Each number is 128 + 32 x the weight over its row's rms, rounded and kept within 0 to 255. Layers, rows and columns count from 0. The size above them is the row's rms in percent of the matrix's.

# layer 4 MLP down (transposed), 2048x512, rms 0.0307, rows 1740-1792, columns 128-191
size [ 74  79  71  87  69 116  88  96  80  99  90  97  81  77  93  91  95  81 104  69 107  92  82  76 121  92 126  93  90 108  91 105 130  95 107 108  94  72  91  85  89  98 110  85  86  91  92 122 113 105  95  91  96]
[[ 53 114 181 118 138 202 130 152 114 134  71  88 136 162 138 161 121 138 146 121 102  81 160 126  78 141 128  95 166 138 100 107 150 143 162 154 146 106 133 141 105 128  72 104 153 105 166 122 133 140  95 112 162  96 129 127 148 124 102 175 128 117 111 188]
 [112 150  95 116  79 108 152 145 111 157 134 161 107  70 144  73 154 168 152 152 147 100  70 163  99 109 176 113  84  90  95 126 126 144 105 111 127 128  81 154 106  87 112 108 169 128 146 178 122 143 138 112 151 108 137 127 148  76 120 136 171 146 129 155]
 [150 138  99 117 130 147 109 129  84 143  95 116  62 157 127  98 158 176 183 120 129  69 114 131 110 138 112 124 114 105 190 176  86 161 131 122 139 128  88 157  90 165 103 160 107 147 154  77 135  41 116 115 127 130 107 200 118 181  99 120 115 146 135 133]
 [130 190  75 125 157  83 131 162 139 152 123 149 137 135 121 146 113 120 106 120  98 106 158 196 191 111  81 116  98 122 145 147  93 173 143 129 136  89 162  42 170 136 169 165 217 129  79 114 131 141 147 161  76 135 124  92 117 140  93 140  90 125 122  93]
 [114 144 183 111 120  95  81 132 104 160 114 157 118 188  88 140  84 119 109 138 111 100 169 165 142 116 132  84  81  79 134 102 134 144 140 154  81 141  98 193  68  32 121  93 140 102 142 203 142 173 152   0 127  99 169 139 104 105 133 133  86 116 144 171]
 [119  62 139  96 223 133 134 147 134 140 153 100 183 108  87 114 132 103 134  82 158 148 104 196  98 126 139 122  59 114 162 150  91 142 183 159 156 119  81 166 131 128 124 170 129 119  94 138  97  65 135 189 185 156 106 153 212 129 139 127 142 130 103 182]
 [135 152 164 113 135 137 133  90 132 150 107 150  92 138  50 150 104 109 122  95  88  69 166 137 127 126 162 144  95 116 151  82 136 159 144 149 112  76  71 111  91  65 152  80 148 187  63 127  72 135 103 134 107 133 126 163 143  97 150 125 167 165 148 130]
 [146 122 137  76 127 120  78 185 141 131 115 183 159  93  90 177 104 153 151 116 188 121 135 150 137 163  74 163 146 204 118 152 121 172 107 127  95 115 151 191  79  97 160  89  77  92  97  74  93 105 119 108 144 124 126 117 187 128 116 179  98 153 105 102]
 [196 141 146 169 135 173 149 122 110 142 200  97 101 105 105 181 170 121 131  57 142  87  70  39 102 119 166 128  78 121 120 121 101 122 160 118 124 172 151 117 116 190 139 131 179 162  81 106 185 170  97  81 149 145 104 148 135  68  86 121 134 105 109 178]
 [116 167 130 203 109  92 110 106 157  97 155 129 206 171 106 132 136 119 132 103 152 152 132 112  84 129 165 108 147 103 120 114 107 140  83 122 155 103 106 123 150 118 111 184  72 127 117 167 134 109  72 137 111 189 186 126 120 120 115  25 140 166 142 128]
 [132  97  89 148 176 149 164 123 138 145 201 101 184 153 154 187 115  96  77 128 185 142 139 143 118 129 147 176 163 132 193 165 162 144 186 175 113 189  70 183  97 118 166 139 176 124 100 131 177 133 139  84 128 125  82 108 154 118  79 129 109  77 104 171]
 [102 170 149  74 126 160 100 127 100 181 152 113 136 156 172 136 136 122 116 126 145 138  63  82  75 113  66  84 147 198 130 170 141 171  98 137 126 163 121 113 146 130 131  59  62 134 118 171 146 117 155 179 142  80 197  33 175 110  99 144 115  72 120 116]
 [ 85 123 156 134 140 145 110  98 148 123 162 161 106 153  87  79 137 107 111 122 130 155 155  89 137 105 138  85 172 110 158 133 131 149 121 111 160  84  66  58 168  64 139 160 133 127 151 139 124  88 146 121 121 104 178 118  79  39 115 139 111  90 208 154]
 [131 144  98 122  80 128 136 173 122 135 105 129 128 154  93 160  81 137  94 211 171  86 120 148 135  88 170 144 154 116  84 158  99 132 108 117 116 111 114 104 137  65 146  76 120 128 164 124  75 145 149 115 113  90 111 130  97 155 131 206 129 174 120 104]
 [117 116 122 135 104 136 125 137 123  82  96 147 140 187 125 138 143 159 135  99 174 127 138  63 119 102 157  68  75 145 190  93 161 150 142 127 111 123 104 139 110 152 134 143 127  82 108 176 143  51 150 168 107 130 100 150 162 133  30 148 174  85 109 162]
 [ 77 100 180 108 133 105 123 106 145 143 148 160  71  68 154 175 132  88 123  88 144 136 146 105 106 122 142 158 153 141 197 151 155  58 123 118 100 125 158 166 124 106 155 167 107 143 148  53 158  90 140  98 154 153 127 105 102 113  71 100 185 181 159 186]
 [ 94 104 102 107 117  86 186 119 148 148 145 187  94 129 116 116 140  70 124 139 132 162 165 114 152 150 131 141 192 131  83 142 165 135 148 114 107 121 108 184 153 105 147 161 121 118 145 175 149  73 167 133 192 165 177 139 102 138 195 149  66 174 103 186]
 [122 193 140  95 145 134 162 171 129 112 150 133 140 143 210 175 128 221 171 169 111 172  97 153 172 175 147  76 126  96  94 125 129  76 111 101 135 121 150 153  84 145 119 116 116 237 119 126 155  92 111 102 111 105 115  92  49  79  95  74 132 121 116 123]
 [ 92 101  81 155 131 120 130 120 108 136 128 104 117  73 134 150 105 148 153 133 149 111 120 115 156 125 116 168 138 124  71 202 137 163 139 165  95  81 124  76 100 144 157  77 120  90 110 168 161 182  92  73 103 153 152 151 174 127 158 163 109 190 128 104]
 [120 128 188 155 166 138 135 158 125 134 142 132 129 167  79 105  54 164 134 131 125 119 144 170  87  98 116 121  83  97  87 124  83 130 152 144  91 162 126 163 116 108  39 160 129 110 186 149  98 102 155 151 177 121 120 119 165 166 150 106 148 137  95 166]
 [131 157 169 147 122 122  91 149 113 158 111 117 164 161 161 143 145 127 138 180 141 107 155 161 123 126  92  70  98  97 139 102 130 165 119 174 127 107 107 187 123 125 173 100 147 160 159  79 105 119 222 149 152 160 122 143 157 112  70 108 105 126 113  88]
 [121  81 121 141 166  69 117 154 150 132 134  83  93 104  78 187 187  95 184 144 139 170 114  86 112 129 132 110 172 142 100  89 146  60 201 143 119 131 184 135 126 174 136 144 101 113 189 142 162 125 116 123 125 165  91  83 154 130 137 142  96  97 132 165]
 [155 127 135 126 109  93 190 122 137  89  92  71 116 125 120 107 165 122  94 206  68 123 137 130 161 127  90  83 114 143 117 129  94 158 148 133 133 135 225  97  80 194  87 147  97 101 227 158 206 112  79 172 128 144 175 184 193 140  89 165 132 144 193 135]
 [ 96  97 161 100 101 133 122  85 143 153 166 134 106 159  67 146 121 165 149 126  83  79 137 114 141  92 115 137 158 199 119 102  56 121 151 110 149 138 201 152 147 167 123 139 103  80 152 107 126  87 190  77  89 155 124 122 145 191  96 152 120  94 136 152]
 [132 164 134  79 165 150 167 167 128 145 120 111 190 105 154 171 110 138 172  91 134 107 155 150  70  97 125 145 199 161  90 144 137 167  24 129 109 171 139  96 116 160 102  69 117 177 121 166 117 128 107 161 126 172  86 133 144 128 129 134 100 124 130  98]
 [ 79 197 139 164  99  64 128 133 103 160 128 198 100 109 121 144 166 162 119  79 139 178 108  78 106 133 125 126 174 155 146  86 143 133 164 125  92 144  96 142 141 116 163 134 159 125  78 131 136 152 112  90  86  99  75 128  87 117 109 154 108 154 120 161]
 [172 139 158 161 116 159 112  49 145 104 114 109 136 129 146 143 100 167 126 157 141 151 138 161 136 146 125 110 136 107 142 130 123 168 136 161 168  74  85 106 150 119  86 144 130 162 152 143 155 148 143 140 149  93  91 138 158  89 143  83  86 128 119 140]
 [100 171 137 179 181 103  61 146 132 121 159 184  95 115 167 115 158 146 158 166 154 148 103 113 104 147 161  88 158 149 119 146 160  90 134 212 157 122 131 124  80 125  96 136 154 137 120 135 112 134  40 155  50 117  86 182 151  41  86  92 138 121  87  78]
 [159  85 120  55 102 164 145 149  63 106 140 131 119 140 113 119 152 120  51 137 136  68  74 101  72 159  86 158  91  69 143 118  95  85 120 121 134 100 109  82 151 150 104 119 121 190 124 153 152 130 148 171 137 121  64 121 142 110 131 140 121 112  62 154]
 [ 70 116 201 152 108  59 179 145  76 134 153 118 108 137 115 131 147 125 142 126 162 109 101 170 115 111  92 164 158 132 134 138 175 115 128 167 152 136 116 123 138  84 105 128 127 125 160 152 116 117 153  92 114 167  46  96 202 110 161 125 146 127 140 123]
 [133 185 117 130 108  90 115 140 112 123 129  97 170 154 116 146 158 100 101 161 165 170 110 100 128 145 202 131 191 129 142 143 111 136 121 128 156 136  87  74 118 148 126 141 156  92 111 106  73 105  85   9 162 104 167 130 140 155 163 167 179 150  96 171]
 [120 166 208 160 141  69 132 106 140 146 141 121 156  96 124 120 147  89 154  40 148 178 127 144  61 176 192  45 149 149 118 147 125 165 192 119 170 151  72 107 138 145  71 105 125  94 114 118 129 171 165  86 103 168 126 119 160 163 114 110 101 171 105 103]
 [158 125 133 135  74  49 100 107 114 142 143 139 127 153  89  84 117 147 128 147 154 160 172 184 107 116 145  97 136  99 152 186 103  97 192 136 116 176 127 137 121 120 146 129 128 107 113 188 110 151 144 107 121 195 179 187 101 152  88 132 139 128 170 126]
 [112 173 171 125 166 159 153 173  84 155 137 146 170 100 143 162 124  75 130 128 149 137 113 135  77 101 155 115  92  82 175 154 129 145 124 143 129 105 110 166 102 128  95 127 104 208 146  48 160 149  86 119  80 168 169 137 137 158 127 149 163 115 110 140]
 [ 83  95 160 111 122 168 150 110 116 107 130 109 135 105 186 140  76 125  65 146 114 167 163 188 109 134 119 176 114 121 141 146  95 183 143  51 110 143 111 101 143 146 133 132 162  88 114  96  60  93 176  86 106  98 104 140 115 131 109 137 145 156 105 154]
 [ 80  73 137 145 132 102 115 105 110 141 121  97 122  93  97 122 119 147 120 150 160 110 125 141 122 121  80 125  97 105 161 130 111 127  92 111 146 157  74 106  84  97 174 116 152 158 139 109 115  61 145  60  87 109  49 104 150  89 129 168  55 195 137  98]
 [111 104  70 103 164 124  73  78 135 192 139 158 180  79 131 119 179  84 106 105 178 171 154 149 134 122 106 158  86 176 149 154 108 147 127 117 141 131 103 154 188 146 121 168 117 142 184 148 168  77 105  80 123 147 107 202  88 129 128  82 143 159 128 188]
 [117 122 129 145 136 158  55 117 116 117 107 119 194 157 117 103 144 151 108 142  95 109 131 185  90 120 110 116 113  97 101 126  91 148 211 138 109 160 118 122  77 103  89 139 153 122 182 110 118 131  87 148 117 146 125 112 124 168 149 173 137 116 103 166]
 [168  80 110 110 118  67 165 141 133  92 142 151 150 131 102 120 129 186 134 141  95 130 155 127 101 119  88  97 103  96 182 153 118 174 109  95 116 184 122 148 143 132 158 158 140 142  93  85  88 130 109 173 107  95 128  78 141 210 134 106 141 149 142  83]
 [127 163 161 150 117 176 120  69 135 134 125 129 159 125 135 117  76 104  66 177 212 117 125 152 112 154  53 166  95 155 139 159 115 135 153 147 163 130 128 145 117  74 115 119 113 206 154 153 192  65 105 101 159  98  95 110 181 136 131 142 103  94 110  65]
 [118 159  61  91 164 148 114 158 123 153 119 121 128 106 136 173 155  77  97  77 151 162 139 100 142 117 167 102 156 121 105 110 134  79 126 124 139 133  87 153 116 139 125 105  80 175 137 160  43  82 119 119  78 112 115 135 116 151 131 160 124  95  96 126]
 [ 65 150 110 107 103 143 182 156 133 168 163  98 155  77 153 176 140  97 145  71 171 176 114  99 157 160 125 111 111 157 178 123  93  90 151 143  97 177 137 177 184 156  82 218 168 168 158 121 114  97 135 131  71 153 117 103 120 126 189 116 108 133 137 151]
 [ 59 146 113 155 171 116 122 132 135  67 175  98 136 113 125 128 194 134  96 131 144 107 132 175 108 124 151 138  94 121 191 162 121 120 124 157 129 171  61 107 157 180 111 114 169 139 154 189 173 146  76 125 146 110 149 158 143 123 106 104 112  87 141 162]
 [131  96 121 173 145  70  92 132 138 104 129  60  97 186 130 169 101 136 138 175 123 120 133 172 111 158 114 185 100 195 124 149 146 107 121 127  47  89 148 176 128 107 132 172  99 110 126  71  78 128  83 155 137 146  76 125 113 113  86 130  86  61 151 105]
 [144 141  80 126 164 148  73 103 112 104  95  94 117  88 176 130 208 122 139  54 127  80 127 119 104 102 193 116 108  83  65 165  87 142 150 129 130 181  98 189 127 103 145 158 169  77 117 134  83 127  68  69 138  89 165  84 138  55 137  92  94 110 121 168]
 [149 145 120 140 126  50 130  91 149  81 164  64 125 118 161 112 141 157 165 197 154 130 150 160 114 157  93 131 141 115 125 140 169 121  97 170 112 147 130  93 111 106 139 105 157 147 150  96 141 124 109  78  85  98 113 186 141 184  61  97 174 130 138 153]
 [ 51 150 132 182 135 134 155 133 114 108 106 146 129  95  40 111 158 136 132 115 108 114 143 146 118 173 157 156 163  77 118  57 122 138 120 119  77 141  90 137 116 115  91 141 132 138 114 159 138  82 125 139 143 102  92 109 150  67 159 138 173 154  83 137]
 [ 90  69 104 156 135 172 171 145 123 135  86  79 163  94 109 109 141 114 119  99 101  97 154 118 154 142 141 138 132 148 153 218 163 140 161  88 111 111 138 131 110 148 134 106 147 121  98 146 117  60  55 139 119  58 130 124 148  66 144 147  94 149  79 133]
 [133 110 119 145 136 100 145 119 114 110  97 212  79 111 104 130 174 150 157  89  90  60 111 144 153 104  77 144 169  98 123 122 139 195 123 135  86 133 179 120 160 162 151 112 111 103 137  93 145 171 177 154 153  94  88 133  87 139 132 141 130 115 136 139]
 [116 128 161 119 161 133  96 104 124 123 126 128 117 113  55 163 123 134 157  71 251 186 124  76 157 131 139 161  96  96 139 174  70 163 157 111 144  83 141  52 104 133  98 124 129 117 131  80  99 153 139  68 162 131 128  98 131 154 126 146  51  58 128 153]
 [108  94 140 143 192  85 116 162 140 169 158  90 124 107  67 137  87 125 123 126 147  80 116 121  66 141 152 120 181 167 110  99 147 130 158 210 122  78 117 102  82  88 164 120 173  94 132 193  75 119 114 118 159 136 130  83 183 131 122 141  84 111 164 130]
 [157 147  89  91 138 190 128 106 116  95 122  75 121 136  99 137 140 108 131  72 121 102 206 153 114 169  94 141  69 146 168 153 106 153 116 151  90 122 210  92 129 171 105 111 118 147 176  91 165 183 103 111 162 129 207 135 112 182 145 106 133  19 107 156]
 [ 44 116 124  87 154 153 124 106 130 125 104 157 127 158  60 116 144 148 101  91 133 118 111 150 112 152 162 134 148  48 110 146  90 169  80 111 131 181 129  92 170 140 109 118 127  84 181 160  75 106  90 157  82 156 128 101 140 123 130 178 117 122 119 130]]
# layer 4 MLP up, 2048x512, rms 0.0336, rows 1741-1792, columns 128-191
size [ 79  75  94  80 110  95  99  87 100  94 102  91  84  96  98  96  85 106  79 101  99  91  91 113  96 117  98  89 108  93 101 115  90 103 104  95  81  96  87  88  95 109  95  84  95  93 113 112 103  95  93 100]
[[146 146 112 193 116  76 106 106 100  56 134 116 136 142 107 133 172 134 123 153  96 148 138 140 151 118 148 165 158 124 179 132 153  74  75 106 129 140 142 131 165 134 107 146 124  98  98 144 173 144 159 120 102 184  90 100 191 109 161 130 105 149 135 143]
 [169 120 199 168 118 123  64 121  81 115 105  43 180 111 122 151 145 111 135 182 115 159 200  83 134 121 131 133 138 133 115 148 165  91 136  83 205 136 120 104  90 129 117 109  93 135 162 137 141 135 180 169 118 216  57  85 126 128  98 159 100 211 116 166]
 [151 121 124 125  83 128  96 114 136  62 172 169 204 111 116  73 147 180 105 172 151 161  76 117  90 128 169 124 136 134 115 148 118  61 116 100 113 112 140 149 135 119 146  92 130 139 155 163 121 106 149 102 222  70 129 143 156 104 164 145 162 102 214 157]
 [137  99  66 101 111 179  91 118 135 122 114 157 139 127 137 106 140 110 154  79 138 127 182  91  90 123 107 132 126 173  42 170 128 126 183 146 176  92 152 153 122 127 144 184  64 115 145 178  88 135 120 178 171 123 126 143  96 190  95 142 117 144 150 109]
 [157 120 148 106 132 162 108 102  98 151 179 155  93 131 163 172 165 155 166  81 133 102 105 123  97  86 123 164 118 114 152 134 134 175 126 125 156 172 169 114  41  82 120 110 120 117  88  83 157 155 218 126  99 126  89 139 177 148 130 177 120 103 103 125]
 [116 175 162 151 110 153 169  76 119 146 144  99 159 152 104 154  79 173  83 196 111 126 147  67  83 108  76 118 142  74 125  95 131 138 166 141 135  85 145 104 103 129 106 144 133  89 152 155 153 159 127 126 153 100  85 130 143 171 131 101 131  64  94  83]
 [174  65 125 130 170 139 145 124 127  78 169 153  91 111 137  88 111 151  91 123 128 167 126 125  95 141 172  91 137 107 153  78 123 121 109 112 139 145 143 123  89 172 108 111  98 134 126 167 149 106 167 154 108 105 138 156 117 109 157 106 103 107 167 151]
 [ 97  88 116  78 156 149 190 148 124 130 206  74  94 179 160 167 149 163 142 110 125 113 121 176 101  79 127  91 136 111 114 169 129 163 113  78 164  96 126 144 172 141 115 130 107 117 106 141 102  83 135 133  87 130 133  83 104 123 131 155 139 164 180  90]
 [158 148 171 164 106 161 138  92 163 100 116 111 135 131 149 158 128 130 166 105 144 197 140  86  95 136  97 130 133  81 172 112 124 107 121 139 169 100 151 105 169  93 100 146  93 134  52 135 142 121 177  90 106 128 106 124 193 103 134 131 148 108  92  94]
 [151 185 138 106 129 110 167  89 104  95 129  89 135 121 107 113  87 178 155 144 131 112 142 157 175 145  98 104  96 123 168 171 154 136 128 152  58 138 145 126  99  69 117 111 138 148  74 152 116 150 157 102 141 159 151 152 129 111 147 120 117 129 138 142]
 [111  79 173 153  62 174 128 126 142 103 122 120  53 144 107  73 166 180 168 125 135  75 141 188 122  63 187  92  92  79 102  65 113 134 113 121 144 174 155 142  71 118  80 117 116  77 147 170 148 105 132 160  93 132 102 140 152 194 153  94 125 104 178 105]
 [178 106 135 108 115 110 165  87 162 174 162 135 129 144 129 116  60 138 161 122 145  90 114 192 163 147 102 113 107 108 111  94 103 123 115 117 152 100  88 128  92  70 149 115 144  81 142 121  71 111  61 108 159 147  64 141 145 188 127 135 148 116  89 116]
 [ 62 134 113 142 148 125  62 139  87  88 148 137 172 108  87 120 149 143  99 132 142  77  52 109 142 116 104 141 102  34 106 171 125 120 123 122 147  79  84  95 131  93  89 181 119 176  96  64 115 105 110 143 194 134 110  95 193 164 154 120  74 179  97 128]
 [151 151 134 116 125 139 142  97 138  96 143 148 121 148 137 139 168 122 112 122 122 141  74 160 115 142 161 117 118  66 195 130 106 136  92 135  84 211 127 159 160  74 139 143 133 137  68 109 111 161 153 146 180 186 131 138 165 123 215 102 156 118 123 147]
 [155 168 142 164  94 137 172 108 107  93 154 146  93 156 115 128  76 203 122 152 125 150  98 163  92 106 169 150  76 133  98  61 104 148 118 117 156 130 187 109 122 125 121 115 111 105  73 119  97 146 131  80  69 110 162 162 146 198 165 156 112  60 111 116]
 [ 84 127 167 125  95 147 177  80 118 185 159 103 148  63 130 117  85 199 124  87 104 113 126 108  45 149 112 130 118  97  76 113 168 135 175 114 182 149 181 134 139 160 187  85 110 153  81 125 120 128 106 171 121 166 123 107 111 124 147 179 186 120 100 141]
 [146 116 149 101 145 154 202  97 149  86 162 109  55 178  89 102 156 108 134 111 140  79 196 130 148 122 116 128 137 112 134 176 115 160 121 117 119 192 124 108 137 133 179 185  76 122 154 128 133 109 186 128 105  81 105 145 126 152 152 117 147 117  98 151]
 [164  98 176 104 108 128 115 117 164 142  80 128  87 142 166 170 105 117 140  95 125 138 146 127 128 105  72 157 136 181 138  80 154 153  89 128 121  98 111 174 105 115  74 140 174 112  67 150 111 108 136 119 137 129 113 148 155 166 112 109 128 141 170 150]
 [138 108 132 166 152 166 144 161 175 133 137 148  77 173 145 150 129 105 152  54 159 133 105 135 166 148  96  72 104  77  79 173  98 163 130 140 136 119 122 135 150 172 190 108 122 110 140 204 155 135 117 172 113 101  80 138 154  86 113 146 138 167  83 111]
 [152 126  95 171 127 129 184  95 127 124 152 169 162 115 167 132 108 177 115 112 104 127 136 124 156 101 142 143 154 150 105 135 157 114  80 120 126  88 112 168 118 134 174 128 138  77  77 177 166 143  94 118 121 123 114 142  95  86 103 118 146 161 106 115]
 [105 133 156  99 142 162 146 144 151 107 142 139 138 132  87  81 141 163 110  75  72 109 135 148 128 157 179 142  62 121  80 106 137 159 185 117 152 173 144 146 158 152 143 186 188 129 143 105 123 113  68 125 176 136 109 142 154 112 157 111 140 182  87 162]
 [104 109 110  79 150 144  78 151 184 135 203 181 153 140 214 153 109 145  97  95 113 135 117 125 165  74  93 152 106  86 156 134 217 164 114 144 142 117  52 125 156  52 180 148 192 143  33 175 116 116 141 141 123  91 114 136 144 167 172 124 109 102 106 143]
 [164 148 107 178 115 161 132 132 132  93 161 125 123 127 199  86 140 154  96  85 135 146 127 121 138 140 118 126  92  72 140 135 194 117 115 125  90 140  90  88  92 106 135 177 140 183 120 135 132 109 128 189 155  97 102 100 144 125 146  95 166 179 120 121]
 [166  70 117 111  83  49  70 148 154 140 126 157 107 164 139 134 210 135 106 100 135 111 134 132 164 146  68 113 157 122 154 123 121  70 129  59 138 103 119 104 150 155 145 118 137 142  91 192 144  98 131 110 158 183  52 115 146  90 156 126 164 186 115 154]
 [105 107  90  99 102 107 106 126 208  95 146 112 108 166 127 145 123 101 158 112  75 155  74 159 186  76 187 100  99 117 156  97 124  99 121 144 133 109  95 211 196  91 167 164 147  99 122 138  86 135 126 122 174 167 120  96 110 149 173 139 148 111 133  97]
 [127  95 125 122  65 155 113  61 121 121 103  92 106 133  91 122 131 186 158 123  69 129 201 103 128 125 101  99 142 129 119 162 134  81 142  98 117 136 146 164  93 101 112 134  84  86 124 132 126  95 104 201 137 150 118 101 171 137 154 194  93 199 145 122]
 [137 118 135  40 145 138 158 103 156 101 168 153 139 156  45 144 104 119 117  92 124 104 129 185 110 141 152  90 140 108 117 136 158 124 103 147 139 129 151 156 103  79  62 134 136 120 121 146 122  80 116 127 171 166 135 150 170 198 104 167 128 138 120 158]
 [185 100 150 166  66  60 136 115 130 109 151  90 137 150 155 164 196 137 129 105 103 154 130 125  97 163 130 117  78 100 181  88 113 110 126 110 168 151 123 108  99 141  66 108 139  92 140 145 117 121 144 147 141 129 119 133 132 118 117 108 103 130 154 169]
 [ 77 146 175 119 105 171 132  78 129 177  98  88 107 167 130 147 100 137 150 123  79 176 125 132 110  59  97 113  65  78 130  70  92 161  85 116 126 170 117 125  76 223  98 129  66  97 183 165  76 100 157 148 126 202 115 149 184 106  91 108 158 131 105 163]
 [114 134 172 125 115  93 131  82 146 150 145  83 119 136 129 101 152 151 137 106 104 160 170 132 141 110 136 112  87 137 178 117 160 171 135 150 184  90 165 115  86 110  59  97 177  87 135 137 133 145 180 140 129 116 122 181 151 170 156 145 134 139 130 148]
 [183 141 110 133  82 115 148 101 153 122 137 136 155 101  49 144  92 119  68 148 167 131  84 123 137 173 166 135 150 164  77 122 177 195  96  98 178 149 126 132 106 132 136 133 155 151 150 200 104 112 175 148 107  93 161 144 160 143 121 145 143 119 146 185]
 [160 133 133  95  95  96 142 112 158 117 139 130 141 161 126 108 146 100 146 148 122 184 136 143 129 168 158 108 187 121 132 108 187  86  85 119 207 159  97 126 140  48 129 114 141 123 100 120 141 100 186 161 132 118  99 118 134 109 168 135 158 153 111 123]
 [148  84 120  73 168 187 134 113 117 104 104 112  62 212 126 114  92 157 121  77 127 143 108 154 145 119  55 120 151 116 155 118  95 113 111 117 232 154 109 158 136 180 123 166 122 109  95 104  89 109 149 103 122 161 162 120 169 123 168 148 157 108 104 132]
 [121 122 119 134 130  91 118  90 106 122 181 153 140 173 163 120  98 155 138  89  78 157 158 154 170 133  97 149  25 141 127  88 119 125 156 140 124 169 130 158 168 101 156 148 120  96 101 157  96 119 119 132 151 111  51 111 138  94  96 179 106 138 154  78]
 [106 133 108 172  88 103  73 116 105 114  68 117 105 140 188 119  66 101 215 105 110 130 131 149 125 137 153  54  95 131 179 123 124 152 125  91 177 193 125 135  98 117  97 141 117 115 104 200 134 135 137 108 139 142 104  80 190 156 184 151 143  55 113 127]
 [150 122 147 143 105 127 171 104 132 173 117 108  97 154 111 180 105 153 214 133 114 156 175 127 135 103 141 103  99 142 127 158  94 170 110 140 143 105 126 207 115  99 128 116 108 100 168  91 126  87 141 106 189 129 150  67 137  61 135 157 149 129 200  81]
 [163 121 140 188 114  74 133 117 117 118 144  89  46  84 116 163 152  86 128 115 154 134 139  61 137 159 149 100 194 153 131  75 151 106 127  99  78 167 107 101 126 146 158  86 136 113 120 102 169 116 118 153 126 130 143 122 171 111 143  84 141 169 169 165]
 [ 84  98  88  96  70 147 127  92 165 169 107 117  72  91  90 135 169 160 139  79 134 130 117  70  76 110 135 145 144 186 103  68 191 138 140  84 178 198 111 200 177 114  55  95 118 158 102 146 129  97 104 113 100 144 109 107 157 175 106 101 126 106 106  91]
 [174 112 174  96 166 105  81 136 146 180 156  76 123  99 167 175 140 122 162  59 122 152  68 137 156 106 120  64 133 157 142 140 166 151 123  62 159  99 115  85 125 133 159  70 215 142  61 118  87  82 120 148 127 138  82  71 113 117 121 112 137 189 118 159]
 [109 122 111  43 142 108 108 114 153 117 190 136 111 135 113 133  69 156 158 110 144  67 114 161  69 100 167 149 100 155 121 100 144 153 114  84 196 110 170 114 139  97 100 144 152 195 119  92 119 125 148  98 144 157  89  89  97 150  62 115 132 162 128 142]
 [147  67 111  83 190 117 155  88 107 159 117 162 159 137 180 145 101 153 123 104 184 156 161 107 128 105  86 113 178  71 160 134 120 146 113 112 122 114  91 180 143 162  93 161 124 154 146 164 118 154 128 150 133 113 148 127 194 133 150 147 150 176 155 141]
 [102 115 152 171 153 158 133 127 136  88 129 108 149 162 158 124 140 138 152  92  73 140  85  88  66 159 119 101  88 166 180 163  99 172  97 116 221 111 102 168 144 132 137 149  98 118 162 142 137 109 200 158 128 138  64 181 122  99 200 110 125 115 181 134]
 [115 114 104  66  92 112 157 146 106  97 133 173 130 121 153  74 161  64 107 120 124 146 135 171 155 112 107  76 135  51 116 121 165 147  81 109 179 198  97 134 122 153 120  66 179 149 160 224 119 128 143 105 105  92 156 146 161 120 125 179 122 156 130 164]
 [ 70 137 156  82 127  76 128 142 126 155 115 109  82 202 134 100 131 182 108 147 117 146 110 143 144  75 153 125 139 166 125 142 139 170 112 113  93  62 185 124 170 129 127 128 151  83  30 123 114 141 180 185 139 124 122 135 128 118 132 129 106 134 139 132]
 [151 117 164 140  65 135  97 119 114 164 118 155  74 122 102 141 129  74 130 116 170  85 109 117 115 140  59 137  90 106 164 125 106  79 112 120 152 129  99 148 166 161  98 130  67 142 127 126 203 135 177 162 128 190 112 111 180 104 196 135 214 142 112 140]
 [112 140 123  93 158 107  85 158 143 149 125  98 154 156 156 180 192 141 104 141  57  98 102 147 119  42  88 107 144 121 137 144 101 151 149  82 198 122 119 199 190 104 142 147 143 125  87 115 140  87 230  94 146 154 167 115  89 132 172 110 122 102 122 124]
 [202  94 149  91  73  97 101 140 140 155 134 144 108 116 146 162 197  87  97  58  94 100 103 177 173 142 119  94 202 118 154 154 123 170 139  82 155 156 166 134 109 145 141 171  71 128 153 154  63 132 191 116 149  97 124  78 113 101 213 186 142 197 126 108]
 [133 124 139 111 168 171 171  71 132 103 120 157 137 138 140 184  75 195 151 126 138  96 165 119 100 164 155  84 170 109 145 169 128 104  77 124 119 179 159 145 157 116 153  76  75 152 128 100 120  61 136 118 183  90 128 152 114 172  94 145 142 162 205 103]
 [110 120 144 108 139 146  77  56 164 126 119 149 108 148 163 104 111 118 115 136 152 148 109  88 100 111 115 136  83 117 141 138 125 122 118  79 153 186 155 123  92 133  88 166  65 119 109  90  96 139 211 176 127 106 150 132 151 158 142 192 175  89  87 185]
 [171 131 119 123 128 120 119  84 164 140 182 155  97 145 142 120 138 106 144 117 103  92 143 140 104 132 128  96  93 106 134 140 221 135 135 124 165 114 125 115 135 102 132 114 181 157 153 163 110 107 185 103 200 151  95 119 107 160 183  92 180  87 110  97]
 [170 130 187 163 187 116 149 139 143 130  50 112 145 167 170 138 129 177 109 102 131 118 197 129  63 153 125 144 140  83 154 159 126 154 118  98  94 153 126 119 147 102 102  98 104 137 120 158 151 137 173 156 152 143 132 148 198 137 183 112  76 134 125  74]
 [153 168  53 117 104 165 118  79 144  68 111 112 122 170 164 114 137 210 172 163 111 138  99  97 117 119 142  80 124 110 127 106  79 103 105  88 118 154 116 123 111 110 101  77 111  58 143 123 113 101 169 140 176 153 197 112 149 161 139 123 110 171 120 103]]